config.yaml
head_dim: 128
d_mlp: 4608
vocab_size: 32000
activation: "squared_leaky_relu"
norm: "rmsnorm"
tie_embeddings: "early"
init_std_up: 0.0152
grad_clip: 2.0
train_tokens: 830200000
Each number is 128 + 24 x the weight over its row's rms, rounded and kept within 0 to 255. Layers, rows and columns count from 0. Numbers have three digits each. The size before them is the row's rms in percent of the matrix's.

# layer 7 MLP down, 768x4608, rms 0.0149, rows 503-531, columns 1728-1823
104:113144130099122095148128131101160138179111046135127125141142148163111132144088147168099105128145137122123119133141158129137086133131116133142146129133143153115132119099101115144110203129135072140126162133126129106101129157132127093127141158132122121134127118152133124127129165140117103127
102:103140128181123178123119127127120160149143125131127124145123113118139131115139121126126145128121120142121120134125138118126117092129131106116172126139127116145129113157139134140119130156104153113122137136127138124150130123162128158160128127141118134046131118164140090138118107133055101128
099:152134139170123158117141130111105103105119102127115128150113130109096128125127133118126133129146132094140149129182156130134134083130111128122154115132120113124128126077134127164131113126116120101098088127121135120120124106135126160140121122127138128133130136130129169138128136101109078128
103:149122140122129108133140131124125076092146137131133130114134132121137127117150139102116202129171126177132160122107128118163119121127121122125114126115145085139125134131134129132128166112141107119120100120130120114117132140061127146060138138123129133171124121121135106129133065126111129129
098:115139128146131117160149127141141106141126137132130127148126104162115129112080122078113137126085130111150112134123128137114108153131120132094119120112129159127128143123121126090127124138137139138135128111128129123177128136139128118162121089133139138124157115101118122133131104134122149127
097:116121138132132046103138130140113160056104144126129127142134071129159129132125120139110130127112108102116087123142127129158117149127146090062127119146108107137126122103125118127146195133136088114123117145130127132147126120110129151146124181124131144109117129112128128129131138151119067128
103:131146126141129120103074122074173103096095195140128128123132115150113129127096121138140156132096112141118093113104122130135134081128112149176118125128127125127121120094138123147126118122124133109142076147131127117065125113102128095082151127119114102119135125119102142142130107131181114131
100:151117114253128139115198132147170118156135108127139128133135073156119133146120132153130138128177125099118156134187129119085150141125122112131151126125131132137136120078135128147125108092112100145137149117134128135110128132145126046160128144122133126131131134156142112111128151166149133126
099:117113109088124169107099122102166191093125124136131124135132114077164129143120123101136206129148129130128143129192107133179138175127127130116136120139110088128127136103144118125109185123132156087117061145135124122136131143095128156106105128134130130174114144104160133111125148141153112132
101:129126122080123149163168128142042151120160101124138125126134142147084123133098129131168156127081133137120120124106106129144136150125118127134112130136106158130131122114124122124138121140136181120114186136130130117112133152171127146104129176131148129103140121150135102115128129113157130127
100:149129129150132098138101125138164116103135114127128129121141167134142128131133125126100101131143132134103148130100170130102132184127132124195115116130122138134126124121128129148166163135108168167117114117126127126153137126132132125133111122140122138205122130148118047140118142131134099127
102:130134112129131079159163130159152071154117184138125128096138076158087128122181126138132141129134131141121122117170112131110121126131144118119127134129124118127134121116132124153110145113138103112141196105127130134103131161152129088150127158135149128160127145155121158118132106093100125128
098:112123125141124116135152135080159170116144160128125131113131186154118128129145134131134109128099111164122158131140151124153137141129124115213132127127136075115132123095115137114104148137110152141112107149132131125154126120164128086087118136124133140118129128122133129132134097163086126130
102:106151109140125157112149127079176090173137137123128129135138044094117123126100141105102132130139125158157109120155095128148148134128144126135100122132111104127125123072131144134113110118113149109099099149125135122103122138140131183108150190129113126095129131108118105118134149183116116128
102:131117142113133159109154122133135074156150124133125129125123130113200131153131143106136089127121150145124091126139135134114149128125119125122138130115107090134133125115135140175120196097115116143125101123136124133126133136125126174156125144129129124216145129110150047132128206148087142130
096:150126163140128099100150133123174128118122186131131127136132118128141132122104121083131082132152128100092132123092115128069116103129141092155135114134130083139121119093115127105128129113110145136139121121122133137099131130186127142192125143131144121101137126138129125118128087122148121126
100:147137164101124113126108140166105114051146134134126124140133134109116129136094139143123159128150119127151118138132154125127136120125117166093138133122150157118137134087112125125101156129146165103109146124118126128160127120143122121162168097137126137117121114090144126116121127061137117129
097:128130125162132109096166117187114139122114165125124125131123136182174122101095131065153123128172138122174177124161132120110110104128138123133130131115135144128130132151123130114135161128135179137119068114130129121132124111149126144136133099109112117172096128121135111133131134131068124126
100:130129131118129088135178126140144125092180076123131130126121142116150126133080138089057134129182130090153132130177131133095114121127120157184124134133147144139117127078128130135135166154130100136141108153127127148122128114112126106087105107130149122156122131172124195136123135125145117129
101:114130124131129146137110122137152126133112117129129132148135110164128135123119114131130124129211119136076143126149107124108149147130120119186114137126125123127117125114118125140119177145147084177111041125125128111141120138103128145068153211142130124148123120126102141124131160161127100131
100:138113132160132128142104128163164076098149081125116132141134196144134135122120143144104181129151117106063149122141121130124115148131144104088109138130106111125130126145141126131132119141116178171148114117132130137119129110061129115109128136127118128174153127106129188134125152093146115126
101:143134139140128157130164128123134085140154117123131131136129146116144125116119148114098157128186133110131169119122129120137128181129150104086169131126113075122125131174126114133119108136137158147119172130124127137124124131101128114085125100118117127118115124150117166129130150078133063130
101:130110118141127124143122126087115111169163219126124131122131137145093131128133120137086125126139098113117109123123154120169102101130116119127140131136118128136126121159105127121120127113130071094127207130130133129123131127183128147138141138128116148160118131109120094132125117136129156128
101:164129124134126113091163131118077142140157141132127129143143123100144138130126100146088139127106113106135142134195136133084126136130134097149151133141156112133130135099118125114163166144137138099126179116132120136117129139160130096163127162132136132148132131152125169135127063072123172129
100:127097134096128163144140125137136099106140106132133129122127137122149129125096122151121121131063115175123131123113131128109116185127111119090124118128107127128131120153129125053159127115127133162146147095131128131119132113115128174089125162147121123178119147129143090130131142163150129123
098:134137137118127096169115131160099095137126163126131129122136124146087131138140132151154120129151158157158159114091163126135112140128136154107152143127120164123121131166133131180137157136132118156113163103130135121139128086153127170134165151120141135118130111135143099116129144186127145128
100:153117123097132087098147124086150127206150184139141128128132130131120130139111143103159096126084088174119126118131127129121113142126125151156107108135162139118125132100132124127119125144120102138123080145132129130100135149156127105149128120129141137175105114116137152114121129093118101127
098:131122110104133130104160128103143159117172154130138131143131140127170129155142127135160098132142119132127109119119138131122141130125137142107088132118120155121133115113126118112149099119136108117109098131129133133078125152070129096107128100139128134176125110134107105124135116121115117130
100:132132106115133187102088132115162166099067104140130128141120144108141129165108158107160185127104109103140114132122160136154152139131113154088133130140111157143121124101121112120157115132127113123125117129118131129155131116147129120099121111137124117096143135095144160137132110112058169130